Weights of a small GPT-style language model, trained from scratch on English Wikipedia.
Architecture: LayerNorm before each block, rotary positions, no biases in attention or MLP, tied embeddings, attention and MLP in parallel.
Each number is 128 + 32 x the weight over its row's rms, rounded and kept within 0 to 255. Layers, rows and columns count from 0. Numbers have three digits each. The size before them is the row's rms in percent of the matrix's.

# layer 2 MLP up, 768x192, rms 0.161, rows 468-540, columns 96-191
100:072172117097166151117101104144179174147155078150117142106171104094090120128124111136118146082091180085102129160131102099168162121179112139125133139132123135188125150099049154113117080066156111162147158073142185161134096110157122182110112138116163112173124163131125134115114170138126137088
112:158108147094168122175110105112114148118138105108126064131143099160132128148089138117077168097171133150143105099136132141072131128104101145169087106157091074148136104086127163173093073122136088073174081093153119134107172086107161142122112145130110126151138172109121132081161135143162117130
097:159143126128156092160108176184085134098183062174119092117124188172159135158108118125165120092155148171157076154159135109196095095119151106152093147096087160100113086102162189154092092087102151137186142098095129131106125147097115138116131136128107088074157121175145160160125097120164120174
099:099139165157138124116081207166119148103089194121128155134164145085157076150073185146141181131150087097098126145143154154087079123092111137096094122161174147097093129116110135166148111101113064170152091129066076124092092113137141130099131099128101138150168114128111133121148156063093137085
113:138059078167095116089102129100109104153111084101156133090172099100090110127105175101089092109131114100165128129136106131054144041135128190110132111151042093119082128119108202103107118122135127132139094139081098139177119122148125090109087131098137109134118169175174106124156168158134071184
101:111081077156124114158101134109081180084144131139166113120131155098098130111090162145147162148136103081078138142114127151077113141119028130170174086108080109105124101190178080140081108117142122139154148161181131083078128149142077074106116057122110144172152112180118102148083110185110132073
100:113141139140131078135122078171128108151145100155091134114127114126084133164123139112180148131110100166148160162129094122158081125156136138159153130148120105135101114174125103102150100141120121099131079142124145179183131045114118124091161107121170153098124149101167114140135059247172152056
105:160180162083121109148119134120135169107128151127172137169160115108059099153157190079133080089126137144132107154141124144101209157108077110139181137153130130119096119077120149160071106111141138124163122144114143126143138177113105096101168166105153094138108136087103115148131072103142131219
096:152116111172104137127131135165139085142100089136145108122121114103121150102094125066134115088146098066133139094162124138132128142112068087131134121121120175130146138123147115158149142122113159114126122085157070160124136165131143166093180142166107168147163110107123117101116100075116131123
099:090124125177169137152173135123125139066088139119148110104124151099173115131109153086149097131135185121095123177059131078129106181136107116149136156131049135101111105098114077097104143087104103228178122062208108134070156148105178121083125121101127108105143122093134086139122149123134081133
105:162155110153149109118108126134107107141185139154072135155175148061130106118156147095136140156133058132139078160102056106100155089096116164121138127055109142131095152086117125138147124107066080105113156130158089168108139143161112177125116113092134058068149130109122095147096120185142080154
100:137121106096089120128128063124134153157069153097123104094172096109080124073172087153137107146162104114081155152073117186109166191082139123151110102191125118167115143170156097114077114117109129163153158105146141153080114077120073109142155139103205094150162141133145099141174182191119084143
107:163134099099090105146121167099151210142059123128130084126110126093111138128175195119120122130132166148169139146104219134122129143153126121100121156169133161177091149113097098084131081084080077113180149170167157163101159196154129137098157154076123095129114101098086108104138078162101130192
084:120104155088172170120116140116175151149107109161121135150147134124143090124150118140162191094081123129133087142148040132075108193128174170133086184144136065064083102179107137082103153118089145127149088170113182069162144155148185145167128118136129136144120130131143167144154095101128154118
098:154132107076172110088113148130073130153159117127049141123126128110111155125123121165139150100126121179097060178101140133128077102071049173129094118119149140081089097159127106137110124109103154098158087130118160117151164116183143115155121075205188140130133175085125112145119136144154147132
101:154120102130175108112062127136137111167110120126148160109058125098131173102093104114180141165135125150112167119132123179141099048105136162143130061119127115081132096095147120176131114094107157119122119066086116194108180079169113139126157107083107130101109154127146146178134096151141162076
097:143083138135115084155148125173136020084112119172102116113110092171142091106128124134148098106150079069136144097161206141141133112124150164092150126092143126160102125170107102136101113113136118110119150120076139109109069146118130162047120127157181173147168112087103152114125156185126128184
100:172066135154110175114120182121160119107202114146085160123184173159088056157111170094090101139115095108174143131135077146134159171164093111112098128117077099185135123052112146162157091130143149120102111074141126154147155108146113139101097175153155158133177063103083100183143106141135154122
095:136168113123128158157105150195129151139115092154184079185147075154132128130130128117195137136103187112138188195131120177083188123143039154152104097130144151159162114092121140066146129168096146142065131147111174146165154108106198087116162082151140150125119117133157077180160098079145107165
088:125126181173086181167149075114148045140177145057145176168106143162121053142113157193140111125169135144081077182157146119096120196098127145143110133102113078059118117087105080176126167134161148123114104092143111124081062150149140147154138131106091165134126168144150112114129118114138185108
095:120092158129100154093099140142145156136101130126095126146118096176134143111139153111145097098176166129087094159096184206121138154119196176136173083149170101180129144089144160195101144163140155092135101215135094177072184109115112088118156123150165063184119105109104103125176155089101089131
098:069132118131131174095095134132148166126148139111157074064113103138118126108165174125139154162134175146080178123163122107088105163135092134166133150154123126128221162165164121171154113149132109065142179107073154169067146104152090123117135106094083132091082111139138148108115120124119136141
107:148063114169122147133136137134116131094067133073132136127137090137134127098144096107114096148152144087126123144188142112124211164163105174158109142116197148199108191149153125133131155118125109158117082147139147215114110078142126106116150089117118129140107163100124076154093092125135127120
113:170099053129148160148096104108143090171110081107103170124076149129089073181087110150137092073166133064180143127168126126117132075125086188180093122121117124107073119097175146109108144170084169104068126044101137141150121079140111148073113132189134181091124142097105149161091103144122151154
100:119137087192102123126154094166161142124137121121123119161123131105145069132099150109111170147124105135062145162188092150090125154164169077140145127168137135164093140161087131128145148108110133126094119091181231101153095114110099129160031076114120126082194148106134117095155161158145156141
100:177091156086160102082103078123105155135110099147164107204128078074117124155146092145099114131019072104127124086149206159137102098109135080116085101148143117091143180119112084071166155112088158167137074147102128141163144138150078091162148140078108144140114150078108129158140121116172151103
099:112111139126167156123115131171096156116121098146078116180149143136109133088148098062087156192112065097119058084155138149174113121109160093149091141103116143130114144103133131173117161123140081078141148098200124126117059107108111161183157157061158134148144163136104135180185090087116112107
095:078158122052150146082130119114113145189112129139160138076112125093168130104094192116099123169173087133070160080113027115120068139112135115130135083140165096155110124153166098107138204160157112139098131105117112086112145126125139132199161111147170125055103147119139174112101078144109156135
097:209153121188124146186109138148094108100083076117117118136084179142173187112124057129142094121133140137081120130115177107165099142080146171124061136128126098091138196153108092168118206091125110128084101121124100085074160142130156160098150063105142179100171136192122115106132197156141209071
092:139092153170103140119151091114122111105120110096090179065113192124175120065180111075173123158105133105122125159116146112149139119109141128191168131122102171123058176146124075127078191139095135133062177104189139126131093161145121142127157116137153118144155138139154176161125184132129155118
089:131194111125102156149113100106122036110119074110095110161146122169181085154122115111137079204137138070116139180132066154161112102114089079122132121147123179115122117114115128133134147168101137138142149124111111161146150192111103121085102129165112124125104137159120125152138137160145177145
096:101162129122099099116147164155118091080119072127124068126107107159153165129161101113150096223167136138076159137106142172051163138157125120139184142128108159158141051166066143185152149143159069142108187112162134094096071135110199165138110159133140150103120145092134143092091155170095111076
088:205153187086113120094123122091119106139104162099135132157127067145082135108123113115094071026153148101067162177134142095157167144138191131072176128132127151093124152116033109147144044071115156129091137141116159155179108112152135168129129139088119096112101164169117128115134113111167132145
104:142112104178174126126122112118106185126101130112044111088125174069134145110130157113126170079117137159175169126125168102048148117152143111151128137147210126077110124111087148130147060117068180109131145083122121126113150094093139167150132159123137142155090113158089140155167159171117157139
100:098086212105175124136146157173148086077195057111143109149134128182149125112120125089148150146128144114175089132088078136084086152065070160154115117063157156161136144111156179110131080113128094172186121143133129111067103143162129133098052109132140112130172142045108126133101156146100122132
099:095142112165128146162116140126119142133131168144132142113137178071149113119088044103150151138094103129046147122070151090143097063045142160074123190156151148090083137114153145057093112110125145079089166141139118156096088089090127155198123086115149118103168108164103156124109155099129071104
095:131175128096141149098126151090095135155191096172098183142143173114093145162100156152141113126128119077119086141168150142174143119160124068159175058104112139166121095115081104147127138107109134130168157161159098123165092070117096103141113161125139160144187136147085079193111095092199162079
091:129111115176123118126155077074127181153093081116074150116148094111102084139083149100075144115152069155113058088156180059135122180090133164137093106189145106115109083099119145161128116118166145141170143137127126154150138101161135107066135121081068183095117128118144140170131178163097120138
100:096130115136159156114134115142123093150156144197045136153166127132109109188120173121128085192075157094146110077061152064152088086096134141082147088142087120109143156132131153125115167116084158120165167155145112116131183134150099090119129165131107128114137141157169125164161052061149121135
094:124172091083124100192154099108086164137156079090112057162131139150141167131199173062121124149122207105132088149181090236138101093085138138128169121088137117185147105055107068135099117105130158150137123121107124085139172104131118109117127123101142198156116114131190130143185107117142122174
103:154117158111151110128194130097102143130133113111115150097110138176155123139145154142143117118118086149118142085164076100118056114135131137199172136203150164180099100128120124051096111146080093098147123184128116086175114119133172139113196124103142116163100154082097173151155121133097102090
095:114108139072122105132106065167122172141120114133156127117056163095096138084097130170136144128148136075130126118161129156120128114130085118173071134129166177127100185175129119088176128138120122081142083155165130089162076163149124150165040093168128167130111184069105153111172121169087184158
100:080095085130161122215043110154157165159144156128145145105126156117140154118149165171104144135162130119055139093120200098118104091145071215125083110110151133143175084128033116184140109112130169144140111159101095137107158125123157113123151118109131180167130087142141139163154145117118119126
101:145144093150057080071097199117120064108117127122115145122169116106076088129162133148103131081131169121140090074114108119097128134185153115101187121132135112149129173142124121113114076155103172180142123112112150133121117152187124068142189147174072190110143123203106129100178167151139133092
090:187125095109081101151140159118159126079138146182088111113108090167140150139106087079162161165198105123175115171140117135104116120101137139128090113123166091136114154115113097059073091107106092153112066138144104132168152142164144125088137141168098091165190128144137075085105154132083163087
107:137117149133105095135125100151100085151144115121129186111079140147127080177152126101089103118108134122178104114064156125118134103132091081097189107086073131134141144142129098135115075062098076154080159100129110129127139156109153114106149169143109192098100069126133148105109101086102123137
089:127163196135180119120139121143162164138127076197126135153126087157126112133166160115084070183206140150166161117144126071148186085142133116151147100145085171143118135137179156178117114110142130161104103131144147151116126169126133036178077121086163097124177161116119152107129141181108090125
101:187176140121105152147107167147141097094181101120165060115140135136115163078130140136149156116120135105200175122125168158156155087093104195158135103166121094094136106109099134095116143081068124155133089125208132088107089130190184091169158137133083102166069125169156109157087129164147106128
099:117112136206150061119172126111111106107141135174153081109127189109138074137142148117062166157171113162117127133078068175176090145147010084103119176081170154133147193132147163141184151114156108159156091186110099137131158104142131100098116118140162134148175054062149115166122150152129087116
105:143151132088089116115121129091162169160136136069110144171123121140105139159094141150080072130121177141162091166152146132083128108145102109176174153148142160136118094103119151126087124129155076137097128093098110126125085171135149182092189159065053148156132086111182098107180097107154204089
103:154180106116137079156122122116177108119155148070112125127137068138123143134143122127134117168102199154100174111113150145087149130089145152121088058090121115115122151161122118071042128121153122062118160088142112149083164117150162169087176097167130109126100130107180150119146145155115120106
112:109178055114081162108117093113205121171143126106181146137109103142117100116117141136093101132115147111156130149103088168092142158062124105123176117093133127143107126141060181105149145147104104090164123107149126103148071165152150105158109100143134115116140127127108125159129170116135160125
093:173137104162070082206127169083152106079116137105122165166132130091152125115097147104171179051117127124132167169093134087126091108118121119092106139145175177094129146113129084180148107145145132131153156193135145147125153127176132210153173146141186127067082129135132155137089118128076067187
119:147132177148111143143155168112154106127107126080152124184178163097123145130178183106155145125139173173171123140124132177116189190152128169089143127171096100158167142126134157107171138138119038078175124189184166176101156118106215122129213155111161100102160128126134092143135161128106113125
105:134169146137095070186123111114133124125124110139132127136118133094118131088134134105131176116095126079129121066160142119105118096163141106106118115149126149093173174141135132078121105067099100077122133111074119159105062087125148119149101114168129200132112115109173129142165104176078172148
099:096166111117166102110132113117165133116218093159103149151096137136106123056058123147128134144115130153141154099129130126072139104118136089107071147107105149128140139097164167084120122090151140085112148161103133123088175150133088123112103088107067133104137077051167094191134125100157139052
086:114080139088182162117149144118108133086105171164085096156117165064082108181124131128095111158163084153115180079184095149146112210153134097181155141133081091110106115127168111141211125074078187096116090132115101112169108142160131158152119146156112131127083118086135134183169135109113136113
097:133060170090119201111063157083147131112162094172138111153124181124134147140109115133103099094111096082129121103119182128146140115130183070173148151115148075166113135128075097088192132102103132207135178111103091177118133178120120105150102177102097097106136162157091147171161153117135093127
096:107110138107164067152115147108084148156143114096152101157100092176143102123181112104156127116179118148177164051121024133066123175122152056219136114182206131108140120140148128119177136098171137164144119152209076101148125056076100150125146109133123153117180123125174149157043128154135133124
101:130196154162097093108137099128121096125142107104148157177112136078134115120173152144147119059217121165167082128153156119115083096127144133152117065140130158130179132125172126167168180096147087150091072107138122166101179083157086131087143153073090152144186120169105155152178080111153084121
099:105159164164124129140113141123142104117153093095163083157138167132180110086125133176117134133137146172145135138114122115168126048122090113069085175102084103059103127186177127102080154114144123116150151120179057122095123097134133144080099103085142126085093117150142104129067125122147075115
102:128095113161031151130168098078154153132163158145112121133107180104133070099150147141170135141147079150118136141171163138186120152153142134157076112104111119122120163123092115141144115117072128148121116143111148085128165161125121080140124132108057104146083126184139125157154089179173117111
105:120109170106124100112070126135120130149159163118099131125130124172078109131108145058136137174114146109068105158099138105139131124124093149163170135077122080142129079057117093122109203119188112113204125159144084130133138055099107078134116125154117160122204129149084156123069103078175129135
096:168149184060114110140104119081122106124112168108111127177117138153114090147117088114173110096145122144103124124100082111144101151162172165099100152072093060090082134130134101120164113124097136049156134098138140136097192111112120059117084125121192157111089131158124106096119064119106162090
127:154170174171102108175174143143138123156160102120156104126120104153114108155181121159151133172117126154142136114145120108130140111156177192083132119178084145125136121091149173151144118108135092092164156171189192160158159157157129104091143175128161163111120115117122138123158195167120134130
099:089117107211137141127235090131151113141159094160129128148115171137124098159072096098068107100135090116140120145154156160158123137110152068115066084095125112153087162148178163198080194125120156120129116123117143136135091126138108108104145152117110138075114109103174108141148187145191129110
099:019183120126135114145108129162117151157156110086114139108134138141185198055104186142201117146104101177132149156147179161108115076125114138129124159134172101114164069135138107159162090135071154116105158145125163127110136106163132110172073065124084121153071158197183091147093094146170108118
094:199129119080065139151139157118086140202136083148103178092136090107155155102159097136198093151098135145148125084164147135134122121077116186121144120141119077119097075145097128138117103156101147167155104107155056135131155150161116213098155090167113159150144106101135100101083114144128110144
095:063161130149099099162147142090175140130151144051111078077209125129150099105128134101095116073134108112145143125140189108181071167142171154087155110116113136099122092103126095177147178148176115152103185035165132157097134111129155162061109114174116142177120116159114166133076132146184134117
092:150129150131156150128102119177106086124149119136128095098141154113205183109070077117110138170108146117127134171145196133128110210136131112109085139083126126136167150100144104076100124103132132085142109135137132205096162169077124145142100115168160099196071161136102079113163190163127098169
097:075103105142084151156093126108100156110134119149182104209090135110166059136141133179151095101071119092134130099113201125109133161142153073085158110172103097069116153169132127109105108079136142098110091095141087121082158172108039140076132117157105198172137086113131162155121148093153130142
102:164084116089148127158130141065107118175163112076105134152100122046125166149119076146155104152137151106135140102160149136150174018138150122137166148091127178080134115155083128102079192152125185162111143100134090114135143112110076081139190119108117105116103188109125136102171134113123144097
094:182120164143080131143115125102170134119110133126137098124128099147082054147122095117070099117143114135206130141139041094106139141160155139095152136166089091163122189090072107110088103133108090130149087104113141116176088129133139082132176130120186118135138112157127127108110137128169084113
# layer 2 MLP down (transposed), 768x192, rms 0.149, rows 468-539, columns 96-191
095:141130201113110137136159160080096088135068090155093104162132147140106099115117154124113084117134180145136175096159081140161136140091097119152212132151140150099121165114120107108144151151112200127044098133100143121119151174040071119103129178156188116109116198142085155080084120135152099157
122:123155109187126158071160147118160123124119093134189108163149172090083151106209100125156175151099087181114178165155159131153156131127121112085153167153137128106145157108149108089104167135122177125040152137091117155101061146182104104103173149102141091132068164124180109199042196107082143108
096:133093104172083092149163097126136138118156167186134082173082108114115171056121139132089134061151154115151067103132128133155154135140134127039120122146167102182152150155112121137202069143137168107106165128141080091163053105108167062112122116155124118067118181140139145146108146158140138121
095:096123155169128155069114074130155176172144097073150170097075170072175177196174162047079124116140131144107164146129123146113204154122148150147086110082124146153149109077133097132108110162125162121136146124136102070110140125125140136103104105117124073169139099139155171146180135167164128122
108:125073118092122132098167085188136109126157119097132165098121179209178190167124077108104111131122115149110135210151129153122168176120053077064151095156166091152104127066125114150152083165163123107145142128113079078157151183159147178111169130064121135189108134137123066137157156120155113108
103:140088134189132149111100167148175115206130133129092141137094166136068105131177081151076103115081102153076110127150096179160148048143171154109104169091141217117131169133119146101115135103140088074127070131171112175146111155109169136093138120117216069133132171137121105173104158147156168178
101:119102093114147171106181106128165187125137146132083141106104134156142096154164158070164165079153111065147090148109168125131135137107178164177151092125158169121143208102135118079157125085123080131143102105190100138112081170108165138101126059102123128151168097082124116116134163107153077104
094:166109105185125112209147126089118134132165130196178090132094104177132125124108136181148145146081084045083110123121111158141100073084152160095098101175148124180109129175096106113131127147128120182174167108121070082123154066135073118059135105148166169117071140140118110094091170126067120083
099:096141091105068114134156099152068134094047149152129111134142119119138111100123133138170177152161150183120067115128080129135100055085089159122199158152106085125091132122099174165063125134096204126084084131153133132136084134127152106182164168090149112180152117156131133086174096149145100138
085:114138094107135114096113055118107076170129140144132167156149113117049118133114080116041108097112103144116137128139087155083125108150139133122127096136139086153064133161150140124134115150167138107048123180107110103121007106115144129188126138134130206121044089183137128122150132081077153113
096:121134198130140134183101130145141138108089090083174108196165166132143142107049108163106177085106172114122089099108153086132060103126136147125152147101152148077143148138079141117082084115103110110128085116141121121145125093135138150149149129164131161140105130171105176095094125145099159106
087:139091134175105133091163092133165077085186161162188128193116116159142172203120135113094188099118127110127137156120131154102164089143083134091155186133145155149095132123155144088141141143117141130113097200149075152101166149112102159091124102126122081134078121130085187120113082167116107104
098:128112105077145126115176108114088061116138114134125094087123130130125143056130107099145144085074149077120118071109091160121115118130077149130116094130073140123086093088187123123091167141136123111116147131127158146120071177120080124115142135182122128127210137127103130176141116054079098097
097:108093121149116163156118086093118100130052193154096056132206108116105097155136098074075148110115137082124145140120140108153120114157096159120097118212171179164145110169144134147152145076106120110116170196091102063161131106047096165168131136133077114103127166221130125151141129138170092120
107:097121110196124096127080187141163136161149158114101168145139178073136121134119121102114148163152135146141101112124103177087163143122058134147137124125170145134111160160071111155162146132147164107167095164171138097105133141119089107089128134108156158133074149108164097151082102100100121067
100:109166191120113111180146147038142159088125129136190107119155141155120123100115133222133130164202134158135129166082076116164198165160136097093138133201119118162171103122090089177158090125102151117156073172122110126113131173151151066166127132126129153215141108100086109148111106138129156176
098:141044119127159128082102131126118157159111183130142132108108207117124106124153129158105147147115095147096095126105074149148097096108080136130166114139149123099175147142108099136085077125135097094128104146146143125103113160108179140166165170068139082108129163082113196117138175126114167116
109:127169087111079101146140112165140151131134077132121159096144101149099154083144109142095099113161100145155147116198155175194179142167105125127151168096077130075154141113135121089096110177178092121161154124143140180118078076146067123145120148106122073152120136165124151055106128100040120091
091:098166134142144131154124094106092160128166109148105118111079076058148102159102085164168162127063133144144117118091148103074111100106121219154119088104149147145132121112069132111107204107103127152126112144154124116126132212074140117116115148123136134095152147154099109131094132178160083099
107:168105183150082091118116146076128116164136148123218159195130140183131193099122140139142129100147110096125118132115143114172117124085166149076155101169104109126147119133154058162110164104106085191121091171144117156133169095152131109134092072138129177102122050192140089112146194132126116107
099:051084072169133082150192143126134096133112158111111115141097180156099085150157142134172118140137120141110167090172150129166121105127113056127141125178078115125108146196150138120111115091146068138073148097155141151148066131151119102085198137193147135142095075132104140109126122183165138150
097:144090192111147079139170183111058150167060085136151092117149138155160158160143041112180105120171115109155098113109125140167133089149131136129136119146152046112161143128159105106173115095170123173136184184158137143172132105078204164128167148113163141182175127118134105147180128122065154115
106:104138129126122103123105064158131114105139185154188045152054102181150133138118155155083183162111156076123138181172080083171100129172127111107136114126137128164109115132120069121129070168144123162129125162126068106085144094127079089132163092138114160149082115115130071130076122133091079094
097:161181130129147097133093126156076071124109150185132156126127154182125095048078144123131142137120176118117172121190159135158152174101166140125081154148124177097142113140133182100179124125087097089116172161112125093172081130151142152165090104103112156173072088124119111155114122151076087167
087:148138140115087116170170109107088088106152175128127140097122091171143124159120168145169144083085150098145059047135135145208114125093138150111159146139117176170159088123122141095133160196146107103187181103106099128110153107110144081116140129121088137114130149178122113126092077092113105140
101:141135154178097118107082107119142124134178102078109136125051111120099146104101196094128112154107114175163119153087114110158159114186166126172118083113151168172103180140147093145098141155100095101121094160084122178110124124131145178142111109091174089091145123168104148121128209088095168097
100:201119082142139097125099153106161202142128123075120082146122161207142148148094086105165108142192128075103115141149094135148125160119183069155115090164165119066133108148124125123162122057100134123188115164075110154147119136171082141133129117122189137140141095157129098129100078117058139106
096:117027144111107103096198143119105112144100120110121097170115098088149176115161090099148109145135167064216104197157136115144190099122169077127162119096136129126180138102073115139128089127123127132122107144114102166173091166092137080125101129127157062084162117119147144197117201172070182116
097:149082172048120107124108213125081118084151150180113137122157138065127089127060132157128141141107158120117093165126092161079140153144072119114136082169120165096093163148136099100146089103141142151203130067131114148127139138124098145148088133116126122181095073140128089124153099083110116106
106:095113174128141120146103137097181127082100097105208116110122169171124113109090122088130151109134132145116170144202167101097084104155074160140117161192123098138110119123120101171139066162144071123149109089072138135147121117095160107086113164130153196136149098131108079163116091136142096081
098:168104088155113164224035133178054111114153163145115133161140117152172149129135141164102126114111154088107119118165119038180191109093100148207144165101164167149113147125134137121144076149187158142100115168107156073096144156144128165154116145189097107117112179104145110132148114150120054087
099:088126128152189131086134119040095124110156189143144129163118178110127169151141093103077157094115131096149119140123122082096087106118099113135126138132096156144091166169113080190087140074193188165115133116140083114107149117142116181153126155170095099080156136186083085108144102102116125089
094:090111061100133146104140136127123091116153089084190156113069110158128113109123164166057137155164154135123126149166122125122090046116078131037094053147143115051133142108074065069119142149166136149151159176145135157143112129155151081100088149140129168181088116101079134137088110128089098115
092:185162139125112125134138116139085140128119143108153123138134172106073150131119133207120113127120108169123164085125142139141099133067099167113152131088158166120190111119137160107119139132196090102109099168134134151160120158076114118111087195159178124146083116155094180151132133133155113184
097:140172085109096135118079132107137118145119179153078139062153151150069123158033073100171101089144094144055131202140165162191183165088137104186167124115124119101112077111119104113122182110140115048110156079101106100224142124130125116119119108125127106116097106162101105140136102125143158139
093:154112148131106087110127134151055150107144129113175122137132157177170156094160151107098106143147083114166127133129114120093181113169109164122141122115112115120090170163176148121110071110127110194229141147124121115119144133160169125084123122124145105135135102133091115148110104148111110079
116:133140154140146149104117201051105109113091159151111129108102151120080077158151081159148088089121165140163086181116061111186098156151169133131131134192131127101173148103108099131143142137068141148114124135093138125165107165133123120102144148099110114117103152080152104158099161134159164160
108:152182154127152137081162146116076157131149152180146108094104113139118127159142131088127184092092093111131060145191095134133129109115147160159083178192166154123068072156158098164152077174172153118153129129143143133134173083151117163122106114171079127153097099129118141121122174123095160158
109:114129123128177086057142191098121125169126156169122130171181156148126171115175162179163176121172114146140098074090144143155104065164099099083171163201119123132152074154078167087137120070156170148097097142112103160172176105076087147134163118077173173133113166080111112128116108134123094154
100:121092108085159145147157120113111081065090104170150127187139109168098139181129135141172065135164133095168137092153114182138137098138121130095173153175148136184111168160149058145074093134116134130145161154109164146116155113106104127132074131160131167128060075120175112107086132142142143185
105:140112118133082079155162154109164144112092152110169114115213069115158166116131131093122124109116127112150108151092213126134132145118176160172121100133094125131114082111150138116194139128109145109108164077133070144101100099161170120085168156099056181116115141150129161140058114214133133090
100:190173094129090070150107183122126136148142140141140128108155082161123142149152121105108122122099098122118143153134115101098113117138146049171185145167118134096135104085111121103085165151193154181129168104111080179102162161158149082089155101132090141154052086126122138153106156146163069122
097:178136125120158086133107057190151082123142154102111096086133125170131143143147091129188142064161152089150147165141106157170158134132124127074137085112121112064133163151158171096160107144132107099142138101135124068065080169116161140095106097141141108167116146089123115090128089114156091180
099:125087114123115134112136155120148145096110089133180098129054126155133110141076086095193118143160116130168106135091121191109095168125147154158133176134180116145060094139154166146067137207142147170139120101117110071143147159098097088139118070149159133125143058159155168073133113138128214192
095:156175107154135172066141143141096154115128171114185162111156139133151152194119116153076080090167162143108112169105129046156149088124085134096107112095131121045136079098178090137175098165140105128113119130159114106129136109201095153208116131156138116085180126142140107125150145184132186129
102:150139081145134068156116115176106137137135158157109117123128170113099142121072129127139142114081136130169106152111117116061142110085134155175168162130099142125135141124116114114122112082105149147104114094074096117087074123082103108141123116134069097094146083105121218057153139143104129123
097:165112154146141148155154115094122176138097131164100165154133156106183096103131107129105147105139134073072102144123123128141079163132195148080133138122166098134126119158129127133136150084077114077108092125082135101121115126145138117094100181162114099146111135125132141157166145117092145203
093:115170121118141104120135104113120169200130109141115151100164090124106084158136133104099161123116077070146115150110076082112081130149130158129167100098117114132147175121139122126128161131162156200121155112077101118151138150088154106113104140134109126059118089094099092080110120164130154128
094:095118136066124130145162132151122136156135176080131156139081091110149180093112186153238035158207149149213175106140123181104113105062155086164100057119131105099129178150149093065113169138124108142099182116125067182110131115109170137170167109155141114181130137109152161110195116129124111133
111:139115127158070115143134148120129140129078176101185123117111118115107117071095159130192097138144100177135105150165140100161080094159119160078150126115140089136117124126072133095124102171101117223178148099120135112166135083120147110111156114182096132125152176151119092189138094140120086157
110:112169144098151139164123103109127079160162173123126193166128110123129116128176148110158177086128139132139176091129173175196137156185129129086184112153098133160102121145140102044153136092069107136153205158119160140153116109140160032142164114123173147144157112149081147110091160199114088191
089:167113142140139132195120072135066123050104111170150048133093126165100182191177113152161162106158107128161140149122163113161103101144125122065125156157131140093145134131124090118128129121109176157097168118095101146124146138104111102141081140216139193148097140132163107139099123129106086166
095:100121142140119149094104135124139120152120151111121080154105184149129092142155129114118073114129140107102095162107078137095140142091153104175121069136101046076123092104153161081110166167141133131094147099086082140122134147118081051141105182120112157104119139116116132141114143146147133104
092:156178090157129057186142130060132143124130139157138134149128122172090158134128146140147182118122106017112131112174171123117108103113174102121137113137081152148115109175090181146037107129138152111192096138118098095182111208131111131124103097160120075165131128126120143072119091174131126103
099:092093107122163150081121126139141131140116141096125116147153112141182095205140136162125049130162097131113155137121123146135108154096178161123097123080111122119071078090170101131118124162109175174120096110126132091111171161127108131087092116095090092117133155141078114139080166086149111087
097:163101164165109107120135099071131157117125098159098125140092097119182135135162170159130188097135136128111125157142058127147137084155107064135128091142158133149109107105081177128102153119103150177167092111132190174143074128082135108144115156153129099110142171145172227052118088144131138144
096:047115042123125113094136156121096142113172085118171090110188124112135112137145112097158136097109134181138123164099139095171151185153110129161084155093151078166156102196068154151100169103170159113172153156138128143145154057174150126145147109125166135138153102037102087128140087112109104179
101:127155067108198131132144079099116158155138165120171103094116121099071100093160145116154166063139161102153097084196073167059091136111098084052090137180125117155130158157099083054113164147180102089097114129179103123128123121173121113151182094097108133143088170145111132136139129085155122101
100:169169108166127177110091099126197184129092117145125131078184213151125142139175155116157157158105070145142094220200106125120107121166157142130082152108112165115098098155084070146137110128108128107112146089114120151161189114146130134128179160082145101181116171171117091152105136104105161136
103:152097184168089129123126092161076179091108154113061133135110151067111108113143140088146201213216140152147129089127114139123106170136106095111081149187077104091114166151132119185115134141109111140100150058144154179120175150143164099104163191118118118161157130103097178088154137122110141142
101:164089126146152110120122152145153100151137106205141166141151109109139138129109090066138114126105134169088138138104128159101120155156173117145159116148131158125108077166115137082105150128105171094143138150100134099160068166098126149144149096111109149150090161151150182199108090132142174184
114:175132141089080125190173124126143111162086113136144129132174141098112148107132095190086093163122099141156104187119193111157150079185146182094125085115183099123121111181148125111121126166113178139092142114136129142076111156206180120146081153140091103149130112144107075156137097116115111142
109:142140128177168099136125187141225108131123145061121086097106101135121060211133140150099109179136108141091116134156095150099142151219161112117169086125169099108095132120145111180133173163156121158074141086121153062165175112163104092070162165134130135088121123140114120104133138145089116147
100:130149109155108098176119113147108112124063141098127109098102086159119103156138175138095168121158140138113155151168094123189102144095147125118149176155158147140108125137108200141101139124154106138187111159160167096090111091117133165132157119076024166189071197158128132145130097153129157141
119:166117095127137101121152184137102118081075143133120136100199108073130175116168096108119149124143157086190096183188169149084111200173160084160123127140168118130121068122144182152098156115083116098180085130122105167098140128145108136138155134150093092134102146141147073101111101109074102189
102:144098128093154168097129114081133120039164111121093091103038049180134120113107072104114139127173117139139145115145144096051156109143065105118155153137151157064152115103122131146151073087138126120141119160113127136155124109165188128097083143171122113157102093132089062042094078147193126166
087:155055115143140138078106106140094130084122079177161144215111115148145123170177046162117095131096120061122156107109116131117169153108153113119181193123136118142141145082138112084116077125103126140149084137142103140149133174118160167093183141112062157151126112102131165091187152169147101176
094:153120120154180129158115089162151080103098096144106144143133057144061112150126129107092146101110194064104114111125141127120161094090194118155076078150089156107145164177093166125112123118175189157109109133135150175150088133165128107160147143152162172177062127187125168103122127151175130150
091:173115159080165177127120110150073095125155095164131194167119190146087191103169080115084115157123135167142123087064080141129173147121167146083112139167157134181174127111130151126102158101058130119124116142078090108137148140116105102193081125126140180133138099084118120121150128145193171139
102:118193106145105126189172096121086144149185141099141093136051120150100130148126100123099138103120154097108149179141100110111164128155182127126115178127089096090185098125131129131128118177079146116080087131148138073160159141132153073107105144121188156129089097126146133162120111149161191113
095:159157118164137122124162120186143132132095131115131097118086175075085128143184061041138117172157135114134122129137131156132117131115148119189156141149097128153089153119050102165142153145107108190142111157111152115140111113125130162129082164151147099083218163126155146184143115167164167158
102:136081170146109185133154109177163119114170097097138170139075120157187137132153071167127119151113204189151107145142088063106118151150118134143233104183197135143076135089139123113160114119056079142108125101141105177156110105167171153103141135105108122174130173148080106131185138134172127039